Each number is 50 + 10 x the weight over its row's rms, rounded and kept within 0 to 99. Layers, rows and columns count from 0. The size before them is the row's rms in percent of the matrix's.

# layer 6 MLP gate, 768x192, rms 0.0688, rows 478-622, columns 48-95
097:50 27 41 49 44 52 55 52 49 51 57 47 54 62 70 44 55 43 52 58 64 36 54 35 65 47 46 45 44 66 50 44 27 53 55 47 42 55 60 31 62 35 54 31 40 43 58 49
094:48 44 45 26 82 65 60 57 31 44 43 57 42 40 46 53 51 45 42 50 47 63 31 38 57 49 46 46 46 44 42 51 55 57 45 31 53 54 47 71 79 64 40 75 52 57 53 49
100:41 54 47 61 54 62 56 50 65 40 49 58 53 59 44 52 39 46 68 57 63 49 43 53 65 40 38 46 67 54 59 49 43 47 51 37 36 45 49 52 47 62 38 58 54 72 42 39
078:52 68 54 46 46 49 60 48 50 45 46 50 44 47 65 46 50 63 57 53 39 77 57 56 47 60 36 41 58 40 58 40 59 42 58 51 41 42 55 65 62 27 49 68 57 45 41 49
107:52 54 62 48 55 43 55 47 59 53 45 58 58 63 41 18 56 42 45 52 36 70 51 43 56 48 59 48 54 48 53 49 48 27 46 41 51 48 48 48 57 54 47 62 63 47 32 46
115:41 45 34 42 43 54 32 65 42 48 50 71 46 53 60 57 45 49 44 58 36 49 46 44 49 51 49 62 49 59 51 36 71 51 47 54 42 49 55 53 44 31 54 60 48 32 47 67
104:43 54 49 59 60 42 54 52 47 56 88 49 42 38 59 35 24 31 49 53 61 46 40 38 68 57 49 44 47 58 46 44 11 51 57 42 32 53 43 52 53 61 39 59 50 56 46 45
100:44 54 60 41 56 47 52 35 51 46 65 61 43 47 44 53 59 61 43 43 58 49 53 60 59 56 55 46 46 45 48 53 44 46 54 45 59 57 50 45 46 60 46 61 54 40 43 56
101:57 58 65 37 42 48 41 59 52 42 40 42 55 53 26 60 41 55 29 57 68 68 49 53 52 51 53 63 43 43 63 52 51 56 47 51 59 48 58 54 60 54 62 59 53 46 51 55
098:39 61 54 57 31 45 50 42 43 49 35 63 50 52 52 38 58 45 53 72 58 44 45 57 36 38 47 37 33 48 68 41 53 37 46 36 27 44 38 55 47 61 49 45 46 48 45 39
109:47 50 42 57 46 52 44 48 63 25 68 72 67 60 55 44 55 51 46 50 46 55 47 53 60 56 56 65 55 41 51 33 60 53 58 59 48 62 48 55 56 48 39 49 57 37 55 61
102:58 54 44 47 42 46 59 49 73 55 37 51 34 60 64 43 58 47 42 56 57 31 34 52 41 45 44 42 40 56 64 47 46 71 43 54 37 58 44 27 59 46 59 36 58 55 59 57
095:45 52 55 59 48 53 40 48 52 41 62 68 57 43 58 53 52 61 52 51 31 45 51 64 66 68 46 37 71 51 39 34 39 51 39 59 35 50 50 61 59 41 41 52 51 52 46 36
096:34 65 41 57 39 45 50 52 57 55 58 47 26 46 52 46 60 57 63 67 41 44 61 55 65 51 28 45 53 54 37 52 58 27 50 50 59 53 52 68 50 32 43 33 54 58 47 56
097:38 48 56 69 49 55 39 63 48 52 47 34 41 50 58 52 41 47 60 67 63 45 51 52 70 30 53 46 49 51 37 75 47 59 42 50 42 43 48 49 39 59 62 49 53 60 53 44
098:48 52 36 68 49 56 23 60 38 33 58 46 51 55 47 39 44 45 58 56 42 62 46 38 33 60 51 53 48 56 56 37 48 65 52 61 53 48 61 59 46 53 35 64 64 76 47 39
092:50 34 55 51 44 54 62 41 52 73 50 55 53 51 44 44 53 39 32 41 54 48 53 46 65 52 48 61 50 54 38 70 61 52 69 41 71 65 51 43 60 64 68 32 50 41 50 35
092:61 54 48 60 38 63 50 44 50 52 63 40 63 29 49 64 70 52 53 46 42 64 51 39 52 40 62 68 29 37 52 60 55 54 73 63 44 52 62 53 50 48 34 48 68 33 50 66
090:45 52 59 45 34 56 42 66 40 40 50 45 56 65 36 63 51 51 50 39 47 73 51 60 56 56 55 52 41 48 51 49 46 47 73 64 44 54 68 56 46 25 56 68 47 42 52 54
092:57 39 70 56 27 55 50 37 64 64 43 63 56 45 44 47 59 57 49 58 44 34 52 39 47 58 42 58 40 48 54 42 41 43 50 61 36 38 48 46 38 38 52 37 44 36 55 45
103:50 30 64 51 52 55 51 32 48 50 53 55 60 67 45 60 61 67 55 51 62 46 50 54 48 51 51 49 70 59 44 56 53 52 61 44 71 66 57 51 44 59 56 67 62 47 49 44
110:57 57 61 42 48 64 56 59 71 57 38 35 49 55 43 43 50 49 47 60 30 47 50 51 54 39 43 41 52 57 61 53 44 39 48 59 31 49 61 55 47 53 33 49 46 24 51 48
116:46 43 45 60 46 51 36 36 74 65 53 37 57 62 42 60 40 49 26 54 29 47 53 48 45 66 50 56 32 53 50 37 38 49 43 47 45 53 54 63 43 42 48 62 64 53 43 49
103:47 50 42 74 56 45 51 38 51 72 45 63 62 59 44 51 50 49 48 46 41 54 64 57 47 59 42 72 39 59 51 56 53 67 49 37 54 62 51 67 52 70 50 64 39 36 68 55
094:69 44 41 51 59 72 42 46 41 55 59 36 50 41 47 46 48 63 52 52 59 45 54 62 66 47 36 53 37 38 57 64 52 46 45 53 33 46 50 48 51 51 49 59 46 59 68 45
094:64 40 51 18 41 44 43 57 72 57 57 45 68 46 38 46 73 55 58 49 48 52 41 54 49 46 56 61 40 40 61 41 49 52 58 37 59 45 53 68 60 61 56 36 44 69 62 62
109:48 50 64 57 39 53 49 64 41 47 63 42 52 37 32 56 65 39 56 37 46 62 65 52 63 57 49 52 38 38 57 50 59 61 46 53 39 44 50 37 32 40 40 47 48 52 48 35
095:49 42 48 40 38 46 66 54 55 51 71 34 50 35 29 53 65 47 42 62 49 47 50 36 38 49 58 40 58 62 48 55 35 66 45 43 54 46 46 61 30 48 59 50 57 50 55 52
094:47 53 47 53 43 53 47 50 47 59 49 57 44 48 53 37 73 64 63 45 49 53 25 64 61 43 41 60 58 51 65 53 45 51 57 31 60 58 46 58 44 67 66 34 40 47 59 42
096:51 59 54 59 59 70 44 53 57 53 55 46 57 69 35 53 42 44 43 48 53 46 47 42 50 58 44 47 61 57 52 63 39 42 59 43 53 32 46 62 43 43 57 43 63 48 49 46
093:52 34 51 51 45 73 62 62 55 39 51 39 43 45 53 62 49 46 48 58 46 63 46 48 47 41 45 49 59 69 50 59 39 63 47 46 54 52 57 52 45 56 67 38 67 59 50 60
096:54 60 51 64 61 44 51 66 52 57 30 51 74 33 53 55 36 54 52 55 52 44 50 50 48 57 44 63 49 58 50 51 75 73 70 44 42 48 39 48 45 51 55 40 44 36 39 51
130:50 44 69 58 47 63 47 52 47 42 23 36 45 57 39 54 41 41 39 35 55 67 45 50 42 46 42 53 37 48 62 41 45 54 45 40 55 43 48 42 59 42 49 58 44 52 40 40
083:59 48 52 45 54 44 45 69 50 40 67 63 62 46 41 58 41 36 58 47 47 77 61 35 51 47 51 70 57 56 38 55 41 59 52 64 54 53 57 53 51 50 62 52 55 54 45 51
121:45 59 46 49 50 52 42 66 71 47 63 37 60 43 61 60 36 53 53 64 38 35 63 51 43 40 55 48 50 60 42 37 49 42 43 45 37 55 63 57 47 59 40 56 51 59 41 58
096:47 36 59 61 67 51 52 64 50 51 51 37 53 49 46 37 48 47 39 49 49 42 42 48 25 42 52 48 29 42 60 55 48 37 46 65 43 58 63 57 33 57 32 61 56 56 54 56
082:48 62 73 54 37 42 59 58 43 47 54 62 54 36 42 61 49 60 40 42 43 54 58 51 46 58 47 62 48 40 23 56 53 77 45 59 46 63 57 52 46 65 54 47 57 68 78 49
089:53 40 36 57 52 36 32 59 43 36 40 66 55 50 53 45 41 48 58 47 41 55 50 57 46 65 54 45 60 52 47 40 56 67 35 36 46 49 49 62 41 48 58 46 45 35 59 59
117:49 50 44 48 55 48 32 70 44 50 55 60 56 63 70 60 40 61 53 47 45 63 61 41 35 61 53 57 58 54 59 49 55 68 51 51 40 39 54 53 29 62 45 80 60 64 42 55
091:61 55 57 41 32 68 61 70 32 47 57 56 49 49 61 51 65 56 48 54 40 33 41 45 64 49 49 38 45 24 65 52 50 47 52 57 49 53 56 34 34 53 51 49 43 71 51 44
095:61 63 51 58 48 36 54 49 40 71 52 41 50 52 42 34 43 41 44 42 44 43 46 43 55 47 46 67 56 52 42 59 57 61 26 59 30 52 51 49 57 65 28 51 58 53 49 48
095:54 56 58 47 60 57 57 48 67 59 48 41 59 50 57 60 47 62 58 54 37 50 47 47 46 31 44 56 50 63 46 62 48 33 47 58 58 50 68 43 52 65 41 35 46 32 50 45
091:58 45 48 54 68 71 64 60 52 49 50 43 46 80 40 39 56 60 35 60 46 52 54 51 32 50 58 38 49 50 39 40 52 21 49 49 47 46 40 40 60 54 28 56 61 62 38 37
095:56 43 54 40 52 51 42 41 53 52 50 60 58 51 67 74 43 57 53 52 48 45 41 47 46 47 57 58 35 65 54 46 53 41 49 52 18 48 45 60 55 40 35 53 46 59 54 45
096:50 52 55 59 61 48 66 42 78 50 43 53 45 60 57 41 56 53 41 48 48 37 59 48 64 35 55 59 45 65 52 53 53 46 23 34 73 50 46 44 41 37 61 51 43 54 59 46
097:52 49 66 38 55 53 53 41 61 55 45 54 52 61 54 45 46 27 46 44 43 38 51 32 49 51 50 58 61 42 56 58 52 43 52 42 67 59 51 59 63 68 51 51 36 48 47 54
112:55 58 53 53 52 56 55 46 36 71 40 76 48 63 37 53 56 51 35 57 50 58 52 31 69 56 51 36 57 53 49 55 36 52 62 47 52 54 55 48 48 44 40 49 56 56 54 28
093:64 69 47 52 42 57 46 31 71 37 44 41 43 39 47 47 61 54 38 48 25 51 49 27 46 51 48 39 75 70 67 34 34 46 37 56 45 55 62 60 53 48 69 61 50 55 41 48
103:46 48 44 55 49 63 56 46 54 65 71 45 53 62 39 30 43 52 38 41 60 54 57 61 70 53 55 43 55 49 44 45 47 66 41 38 58 67 53 37 73 58 67 56 56 55 47 44
108:44 34 59 36 32 50 40 41 61 37 59 47 54 59 45 50 45 47 42 51 63 47 53 52 55 36 53 34 32 51 42 58 56 47 60 34 43 50 49 56 46 64 57 52 52 51 30 44
083:43 62 28 51 47 61 36 45 65 55 48 68 40 63 41 36 40 37 42 51 61 53 58 43 52 68 57 44 52 49 39 61 52 50 43 48 47 59 55 51 57 57 65 47 40 67 37 39
105:47 41 53 59 37 58 49 59 46 36 51 37 47 47 47 56 42 39 45 45 55 52 49 44 38 33 42 49 52 53 55 57 43 66 49 40 62 50 53 44 50 45 53 44 42 55 36 42
103:42 39 55 31 60 33 55 34 54 48 63 45 60 56 54 52 56 54 55 65 49 53 43 40 40 47 55 76 50 45 59 52 45 53 59 52 49 42 49 42 48 54 51 46 59 56 63 42
102:49 40 76 59 57 53 61 42 46 61 38 71 50 52 44 41 55 52 51 31 39 53 46 73 65 48 47 55 46 57 59 53 56 31 43 65 55 48 44 46 58 54 39 53 46 45 64 51
094:65 64 61 57 32 49 42 54 53 51 57 34 61 51 40 42 62 42 45 67 40 46 53 33 46 47 49 50 50 69 52 61 59 47 43 40 39 61 56 52 37 26 40 59 40 45 54 53
097:46 35 60 46 43 59 51 33 57 56 63 46 66 47 42 33 50 50 54 43 48 70 64 57 50 67 55 67 43 48 44 50 38 40 59 51 69 62 65 57 33 57 40 48 57 33 62 52
102:55 45 48 55 38 57 48 50 60 60 54 46 55 55 49 45 60 51 47 67 40 45 61 58 34 51 49 53 61 57 42 62 46 47 54 51 41 51 61 61 50 40 71 31 54 50 51 56
098:49 52 42 70 55 46 60 39 60 46 53 52 43 61 61 62 54 57 53 64 57 46 63 51 36 45 48 56 62 40 54 57 40 41 59 63 54 60 61 50 38 73 49 46 55 61 57 59
097:51 65 27 56 39 62 47 54 45 47 64 39 62 43 63 59 61 70 40 61 36 47 64 35 29 51 56 53 56 38 30 36 49 52 61 48 62 61 50 47 51 39 31 48 38 33 62 60
175:48 39 68 61 60 61 49 58 49 51 54 59 54 77 49 51 59 56 35 37 43 63 58 46 58 57 54 69 56 28 31 59 49 50 29 64 66 69 79 56 32 50 59 58 61 48 30 73
116:49 41 61 55 45 50 51 63 45 61 55 53 48 42 33 44 25 70 50 50 54 50 58 52 58 38 50 36 58 41 38 59 57 70 53 72 36 55 53 56 42 64 50 58 64 41 44 43
109:51 34 58 58 27 64 62 68 58 43 69 47 52 39 56 57 62 43 40 53 48 57 55 28 51 47 49 52 51 42 49 50 51 53 64 59 42 47 51 51 37 34 56 70 41 48 70 61
092:35 40 66 62 54 50 64 38 35 52 63 76 44 56 51 40 43 33 36 37 38 54 62 68 49 52 40 44 56 42 53 79 42 53 52 37 34 51 62 54 59 70 42 40 58 56 50 51
096:40 45 59 60 53 44 69 47 47 53 26 46 45 50 55 48 53 65 44 23 69 49 41 42 51 55 47 52 45 36 40 49 53 49 51 69 51 44 41 31 44 35 50 37 63 39 60 49
105:54 59 55 62 43 44 63 46 41 48 61 43 43 61 50 33 18 43 31 56 37 50 39 24 50 47 55 45 65 43 56 49 45 59 52 45 57 47 45 61 43 53 53 31 49 46 63 57
089:46 38 40 33 41 54 36 60 44 44 73 63 42 42 47 48 42 54 45 63 57 63 67 29 49 38 58 40 51 63 39 54 53 47 43 60 57 54 53 65 56 32 69 39 66 38 49 43
096:46 33 52 49 49 60 61 57 61 63 48 50 43 42 57 63 42 64 52 63 67 56 60 35 61 49 51 41 43 62 36 46 62 51 40 41 42 46 52 39 74 29 36 39 52 67 42 41
106:51 34 51 71 40 37 43 57 62 51 35 59 57 57 44 46 43 39 59 58 36 63 63 48 53 50 53 49 58 59 46 64 60 49 52 45 34 43 55 59 36 50 51 55 46 39 59 63
109:48 52 61 44 82 43 60 39 39 66 59 69 38 45 38 45 50 41 46 49 62 58 54 48 61 61 51 55 40 53 50 43 49 53 47 56 47 47 50 56 43 60 50 39 56 32 50 38
098:53 44 54 44 47 60 39 38 52 62 57 48 51 52 56 53 53 65 51 53 59 61 45 36 42 46 48 66 47 43 50 38 57 55 50 63 59 43 57 53 52 36 66 57 62 49 38 46
090:53 48 39 52 45 48 45 50 49 19 58 51 43 56 46 35 58 50 61 52 45 39 66 64 46 37 60 54 60 16 38 52 43 43 57 49 48 57 48 47 57 37 55 59 60 46 43 47
111:58 65 65 51 56 62 63 64 68 46 37 45 56 53 53 45 63 64 41 54 72 56 60 55 47 51 42 36 58 66 35 47 49 53 23 59 50 39 58 58 64 40 64 53 66 35 35 59
103:60 48 47 46 43 57 41 48 50 58 38 45 64 55 58 55 47 48 41 53 45 55 40 27 43 60 46 48 62 58 46 48 65 54 72 52 58 60 45 60 59 40 47 59 49 58 44 46
094:57 68 73 29 53 54 57 51 58 59 56 55 50 41 46 47 48 54 40 55 46 52 56 65 50 58 54 48 35 49 45 40 40 42 59 61 50 61 60 53 56 45 48 54 53 41 62 48
078:46 37 67 69 28 51 48 49 54 41 51 42 45 50 36 66 52 42 62 53 60 75 52 32 52 65 40 69 54 30 32 61 56 49 63 60 35 57 66 48 29 48 67 49 64 53 45 65
121:42 47 55 38 45 36 34 47 37 49 48 57 60 49 61 39 52 50 54 65 39 40 57 60 52 49 47 53 29 61 38 46 42 38 56 63 39 60 51 53 69 57 55 54 56 64 48 45
097:58 51 32 51 45 73 37 54 57 50 58 38 53 57 43 49 53 53 41 35 45 43 52 48 48 48 44 52 66 54 40 52 38 57 67 37 73 57 64 47 35 34 52 77 54 51 44 48
104:39 90 43 45 41 62 58 59 46 53 54 79 53 55 32 61 62 54 45 74 55 52 32 59 58 30 53 61 63 61 57 62 43 37 46 33 43 48 61 55 51 66 64 47 45 46 39 55
097:53 50 44 53 31 53 38 56 47 49 48 49 68 56 57 43 37 49 49 47 35 51 51 35 53 46 51 45 58 42 50 32 50 55 46 59 25 44 47 42 55 47 24 44 46 75 30 53
119:63 38 62 54 44 71 46 46 51 52 65 52 60 50 53 60 45 59 39 47 49 63 55 61 51 54 46 58 47 43 33 52 44 53 43 61 31 64 70 49 51 48 55 64 62 59 44 56
096:57 46 66 50 42 47 31 48 45 46 31 42 45 33 67 55 38 32 54 48 32 48 63 37 66 44 67 43 54 55 37 46 45 50 32 49 47 49 46 55 56 44 56 53 47 59 41 50
111:58 30 67 43 49 49 48 44 44 48 63 34 67 49 63 61 40 60 39 60 53 43 49 43 63 42 53 41 36 51 37 60 39 38 49 45 42 51 57 44 38 49 51 38 45 56 40 58
100:48 63 44 50 43 38 44 43 60 57 44 30 39 39 45 43 41 58 60 52 60 25 40 36 35 37 54 42 57 47 59 40 42 55 56 56 51 52 37 45 49 42 45 41 43 65 43 49
096:52 52 51 47 46 51 75 55 61 65 54 62 35 63 39 47 44 56 30 47 46 45 62 58 59 36 47 59 60 45 48 63 34 42 28 41 53 78 70 54 50 48 44 31 37 53 43 54
091:40 33 58 44 57 66 66 42 37 57 22 58 45 34 47 65 58 59 48 59 61 53 70 55 49 62 51 58 56 62 56 48 59 53 38 65 44 53 61 38 29 46 61 31 51 47 54 38
097:34 63 36 35 67 53 63 45 58 54 39 51 55 40 50 55 50 35 40 52 60 51 34 23 58 56 51 36 40 55 37 26 60 33 49 47 46 36 42 39 72 48 35 32 46 51 47 41
091:43 51 42 40 49 47 51 49 35 64 49 48 47 42 41 54 49 52 50 51 57 49 68 61 31 54 40 51 81 41 47 63 39 60 56 52 37 31 34 57 38 47 72 62 39 54 47 56
100:46 51 53 60 56 78 67 45 60 39 34 58 58 49 53 46 64 73 49 45 68 49 43 45 62 45 45 58 44 61 55 61 65 50 29 38 48 53 52 36 67 63 53 40 53 64 68 51
103:44 53 52 49 35 44 74 62 48 61 40 56 49 50 43 48 65 55 50 57 45 46 48 55 64 34 47 66 37 43 59 70 33 64 37 48 43 46 61 46 51 49 47 41 48 34 50 40
099:62 54 55 51 67 54 51 59 69 45 43 56 49 49 37 48 50 51 47 34 58 60 59 40 50 43 56 47 58 51 42 34 56 51 54 57 53 43 51 40 74 30 46 53 55 42 61 58
114:52 58 48 45 32 46 51 71 49 71 42 50 49 39 58 47 44 45 43 40 46 53 54 48 49 58 37 37 44 58 63 45 56 52 55 43 50 48 42 54 69 48 38 51 48 60 45 42
094:55 61 57 45 27 45 37 52 47 47 55 55 45 51 45 43 49 43 38 46 32 53 51 49 45 64 47 69 49 60 45 63 39 59 48 55 51 58 61 57 60 40 51 35 54 61 66 59
104:57 52 60 64 30 53 32 59 56 48 44 41 42 51 49 52 50 56 48 55 27 40 46 57 46 27 53 50 48 53 35 67 50 54 45 66 55 57 42 57 53 47 40 65 50 52 57 38
107:54 45 42 52 60 43 38 37 45 25 63 47 49 32 51 59 55 42 53 36 53 44 50 51 32 52 53 67 57 50 51 30 52 58 58 63 68 37 38 56 35 34 52 46 48 39 54 60
112:50 40 48 53 55 42 55 40 61 42 76 50 68 44 48 58 44 74 56 40 43 58 56 34 45 56 52 55 38 34 53 66 41 48 58 42 30 55 51 57 48 63 52 33 45 63 34 52
108:48 39 65 50 63 65 42 48 28 38 57 65 61 65 52 59 38 80 48 44 57 52 49 46 50 46 48 44 51 49 35 67 52 67 57 58 54 60 47 37 49 52 62 79 59 69 45 45
097:46 44 29 46 68 58 54 32 60 69 51 41 50 37 51 49 75 55 36 48 47 45 59 41 76 58 44 52 45 52 54 60 36 47 52 39 50 66 57 44 51 52 57 66 55 54 60 54
095:48 46 37 52 52 51 50 56 53 53 58 42 58 43 35 44 34 27 41 56 26 47 54 40 36 58 36 66 34 60 54 59 51 57 32 51 46 67 52 68 32 43 48 47 43 30 52 45
088:60 47 53 45 54 42 58 46 52 69 66 53 43 58 55 54 59 52 43 53 49 63 39 49 45 61 43 42 51 35 31 35 62 40 41 43 53 40 44 46 45 49 46 59 51 54 35 40
093:51 36 56 54 57 48 48 37 39 46 59 35 48 50 47 52 44 51 55 39 55 68 66 35 41 71 55 50 50 50 54 51 34 52 50 69 53 53 62 22 19 40 70 36 53 39 55 68
092:56 52 54 57 38 54 67 41 39 55 38 53 46 37 40 41 61 63 48 57 49 53 45 59 38 45 51 46 21 49 43 60 55 44 31 52 51 55 49 74 54 34 46 56 60 50 48 50
077:48 64 49 43 69 53 52 50 51 60 62 50 47 56 38 29 58 52 43 56 55 60 49 44 52 56 42 62 52 53 47 40 49 65 31 52 73 49 57 52 48 40 63 40 48 49 51 34
107:56 53 55 32 56 48 50 44 57 37 52 45 34 36 45 53 42 33 61 49 52 41 59 48 50 41 58 31 49 64 40 46 33 49 59 54 33 48 55 58 63 42 56 49 56 39 51 46
096:49 47 47 57 56 46 61 39 52 50 38 56 60 60 45 60 42 53 50 50 49 55 38 55 61 42 46 39 52 32 37 37 56 44 51 53 43 52 63 56 65 71 57 60 63 35 48 30
115:55 46 44 35 34 29 61 62 40 54 68 61 51 42 49 60 61 46 45 52 57 55 53 59 56 38 42 68 63 59 38 63 68 51 51 76 43 47 50 55 50 57 65 56 59 70 58 58
098:54 47 67 59 59 56 28 46 42 28 54 55 66 53 39 60 36 55 47 21 37 54 39 47 46 49 47 45 44 35 67 41 68 65 54 55 50 58 56 49 46 50 52 57 50 45 39 58
096:44 50 48 35 42 33 49 65 54 60 44 53 63 68 58 39 52 50 36 51 64 64 41 51 67 48 49 56 50 38 50 63 66 57 32 42 57 39 57 51 46 54 81 64 45 39 57 41
080:53 72 49 63 49 47 48 47 41 31 39 27 39 48 54 40 31 54 56 45 58 52 63 35 45 46 52 52 46 65 32 54 63 30 45 42 49 61 63 48 55 29 50 45 58 37 44 47
111:52 40 56 48 27 60 42 73 52 44 43 49 50 53 65 64 43 44 39 44 50 63 47 37 38 53 50 53 45 53 43 38 47 56 57 52 35 41 56 64 44 57 57 53 56 52 36 61
099:48 50 56 26 39 48 40 49 53 34 70 43 46 52 45 43 45 38 64 65 55 47 48 42 43 51 43 54 63 64 53 49 24 42 48 82 39 43 49 55 56 38 51 73 53 66 46 50
109:56 58 36 57 68 39 56 60 56 39 73 71 53 51 58 51 63 79 47 48 57 47 48 38 58 32 57 50 46 64 47 55 51 43 57 69 38 41 49 47 46 64 70 54 46 52 38 58
093:43 39 61 52 51 52 43 39 40 58 43 37 41 58 40 51 48 43 45 63 58 56 41 56 51 67 49 43 39 38 37 47 56 61 50 53 41 39 48 54 41 54 59 56 51 36 41 46
096:48 72 64 45 57 62 69 51 30 54 66 52 32 41 57 40 44 47 57 52 34 61 51 59 41 45 43 50 33 60 54 63 40 58 50 55 41 50 61 52 43 40 34 48 54 59 54 53
089:45 48 60 56 39 52 38 64 48 65 46 63 56 47 54 65 50 60 56 37 53 41 57 54 52 59 57 33 45 47 34 57 46 60 72 59 39 61 57 42 30 57 52 77 60 41 55 50
101:45 58 51 44 29 51 27 67 54 40 53 38 72 48 56 66 42 54 43 28 31 59 62 53 41 39 55 46 50 45 42 45 35 62 71 65 41 64 48 53 38 41 46 67 46 70 41 50
099:38 47 58 69 64 42 53 37 44 34 60 50 59 48 61 29 59 64 49 57 47 64 43 29 55 58 40 59 55 61 53 61 47 62 79 63 62 57 51 37 23 41 38 58 43 60 58 37
086:48 56 51 65 50 54 42 60 35 36 46 35 63 50 30 60 51 33 55 43 51 59 52 41 45 64 52 48 57 31 31 43 58 36 49 61 48 58 48 55 25 53 62 72 52 42 42 53
106:56 53 34 42 53 57 55 57 65 43 59 65 47 55 56 60 62 66 43 55 38 42 59 47 72 58 45 49 55 30 47 47 46 54 32 42 63 62 68 55 42 39 50 47 54 48 65 62
108:57 59 58 35 39 56 56 53 37 36 55 66 49 42 48 57 55 72 68 50 50 39 58 34 51 57 51 48 55 51 62 54 46 61 57 65 59 54 50 49 53 50 77 44 48 63 62 53
104:43 56 56 38 51 34 42 55 61 47 60 29 59 39 45 52 43 42 41 50 23 53 46 50 43 58 47 52 40 35 51 35 45 56 50 55 43 57 57 62 51 52 46 61 58 47 48 57
092:55 53 37 52 60 46 43 49 38 32 57 43 43 48 54 40 28 57 54 57 55 46 48 60 50 43 47 46 43 75 54 50 54 57 50 55 29 40 47 54 38 52 60 55 45 59 62 54
102:60 43 45 66 40 55 65 56 66 55 49 49 50 43 36 43 44 58 56 41 47 53 60 36 54 51 47 53 44 46 44 52 39 58 54 56 46 61 61 39 42 40 52 49 54 56 35 41
092:65 53 47 55 57 71 46 48 55 51 48 41 55 44 72 56 63 45 55 41 44 55 51 42 50 70 52 75 41 58 48 39 53 49 46 58 38 65 52 45 64 44 50 50 52 44 51 64
096:47 60 47 59 51 40 74 54 19 50 75 55 52 52 30 45 53 66 36 70 65 48 49 55 57 35 62 50 50 43 46 55 62 51 38 35 51 55 55 64 49 55 58 38 56 66 51 45
095:51 50 61 51 51 41 57 43 46 63 35 60 40 43 81 38 41 52 44 65 54 52 61 58 48 46 64 65 62 59 29 65 49 44 39 48 71 45 46 56 53 59 42 49 53 43 61 55
097:49 37 61 47 39 48 50 64 40 56 51 49 52 53 30 53 31 56 52 57 50 64 44 48 49 70 52 41 44 54 49 76 59 58 62 67 29 47 60 52 54 43 56 37 56 32 52 42
093:55 51 52 59 48 55 52 28 66 56 63 53 32 49 43 49 47 50 58 52 50 43 46 39 51 38 43 61 50 56 33 46 35 31 47 50 53 66 65 32 51 59 40 32 50 65 60 37
084:45 43 59 57 51 34 57 68 24 50 47 46 49 67 55 73 41 70 52 42 48 42 56 39 44 54 44 37 44 47 63 60 53 39 55 54 41 69 49 65 55 67 50 67 43 33 56 53
096:35 64 48 39 68 76 63 57 56 25 49 69 56 76 41 53 41 54 48 47 53 43 52 56 62 54 61 57 63 50 42 50 34 63 46 65 51 49 50 56 46 49 55 63 48 47 32 56
115:56 55 49 56 40 51 53 79 55 42 48 56 59 53 67 53 47 42 64 47 43 74 62 55 64 62 46 55 66 48 51 55 39 34 59 48 58 43 53 49 58 53 30 46 54 45 57 75
089:45 50 52 47 37 62 81 52 59 43 38 42 47 51 56 55 43 59 52 32 36 70 52 58 40 55 47 52 38 44 61 56 33 48 65 52 52 36 58 60 66 61 41 64 45 59 64 64
101:53 45 54 56 47 50 39 45 49 44 61 33 60 27 50 51 46 54 51 47 46 47 55 46 61 57 53 47 66 39 33 44 55 50 52 40 70 52 52 47 57 40 48 55 45 35 42 47
120:54 33 49 51 46 51 46 47 72 46 40 54 50 54 48 59 56 48 52 33 35 60 64 49 57 69 41 54 46 45 48 48 52 42 51 58 55 51 71 43 52 53 57 58 63 31 47 54
086:54 51 47 57 32 40 42 68 54 58 41 49 54 46 48 55 56 40 46 33 59 60 42 43 41 58 44 52 34 53 68 51 47 49 49 53 52 52 48 58 31 42 44 64 49 56 43 38
082:50 45 61 40 34 55 54 63 46 54 50 57 75 64 44 59 37 62 51 52 55 44 50 65 55 49 45 45 48 53 48 43 45 48 56 48 40 71 62 57 45 64 46 51 58 39 50 50
096:61 53 32 63 66 36 41 51 42 45 37 61 57 47 46 39 44 65 43 35 58 38 44 49 40 43 48 70 41 61 56 42 64 43 39 59 43 61 50 37 28 58 37 53 56 66 43 57
088:45 58 48 44 45 41 48 63 48 47 59 40 49 63 56 60 42 55 37 53 48 45 60 35 44 51 45 62 28 40 44 61 64 47 49 45 46 46 50 35 52 58 63 32 47 68 61 59
106:59 62 54 36 63 55 62 68 54 57 66 55 44 45 50 64 41 54 51 59 56 42 31 46 55 40 58 66 45 45 50 58 51 34 55 32 52 65 47 51 45 63 57 48 47 50 69 55
116:53 67 54 36 42 53 45 57 39 41 52 58 62 46 51 58 38 64 59 47 49 58 38 63 52 55 46 34 56 23 76 41 59 51 47 55 34 49 49 46 30 53 42 61 43 58 35 50
090:55 45 33 56 34 35 52 46 52 50 61 51 47 57 49 55 45 47 57 53 61 56 64 47 53 45 59 53 39 44 48 66 51 58 40 52 53 54 62 45 40 46 70 54 53 71 43 46
101:49 46 44 55 46 67 36 52 56 47 35 61 40 52 51 59 48 42 45 49 55 43 51 64 47 29 52 66 52 33 28 61 49 48 43 44 65 62 50 42 32 77 57 70 50 38 65 44
101:48 42 49 56 41 40 19 64 55 29 54 48 60 59 66 58 48 56 39 50 45 59 48 33 38 41 46 60 62 54 46 61 45 64 54 40 55 56 45 64 43 48 56 57 58 81 41 63
144:48 46 59 48 45 65 53 52 44 57 48 59 55 57 47 62 72 57 47 39 50 59 59 48 61 52 46 70 46 45 36 61 62 50 59 52 65 59 63 67 45 63 41 52 53 36 52 50
092:62 20 53 41 36 57 64 38 55 51 37 58 49 54 37 52 46 54 43 48 37 35 48 52 48 42 33 64 57 56 40 51 41 37 39 50 35 45 60 57 67 60 66 49 65 43 40 50
101:60 56 53 53 47 61 39 46 55 56 42 49 57 53 41 50 61 55 51 38 66 41 49 50 51 59 41 43 66 63 57 66 57 44 49 62 49 44 44 41 56 59 63 50 46 23 65 52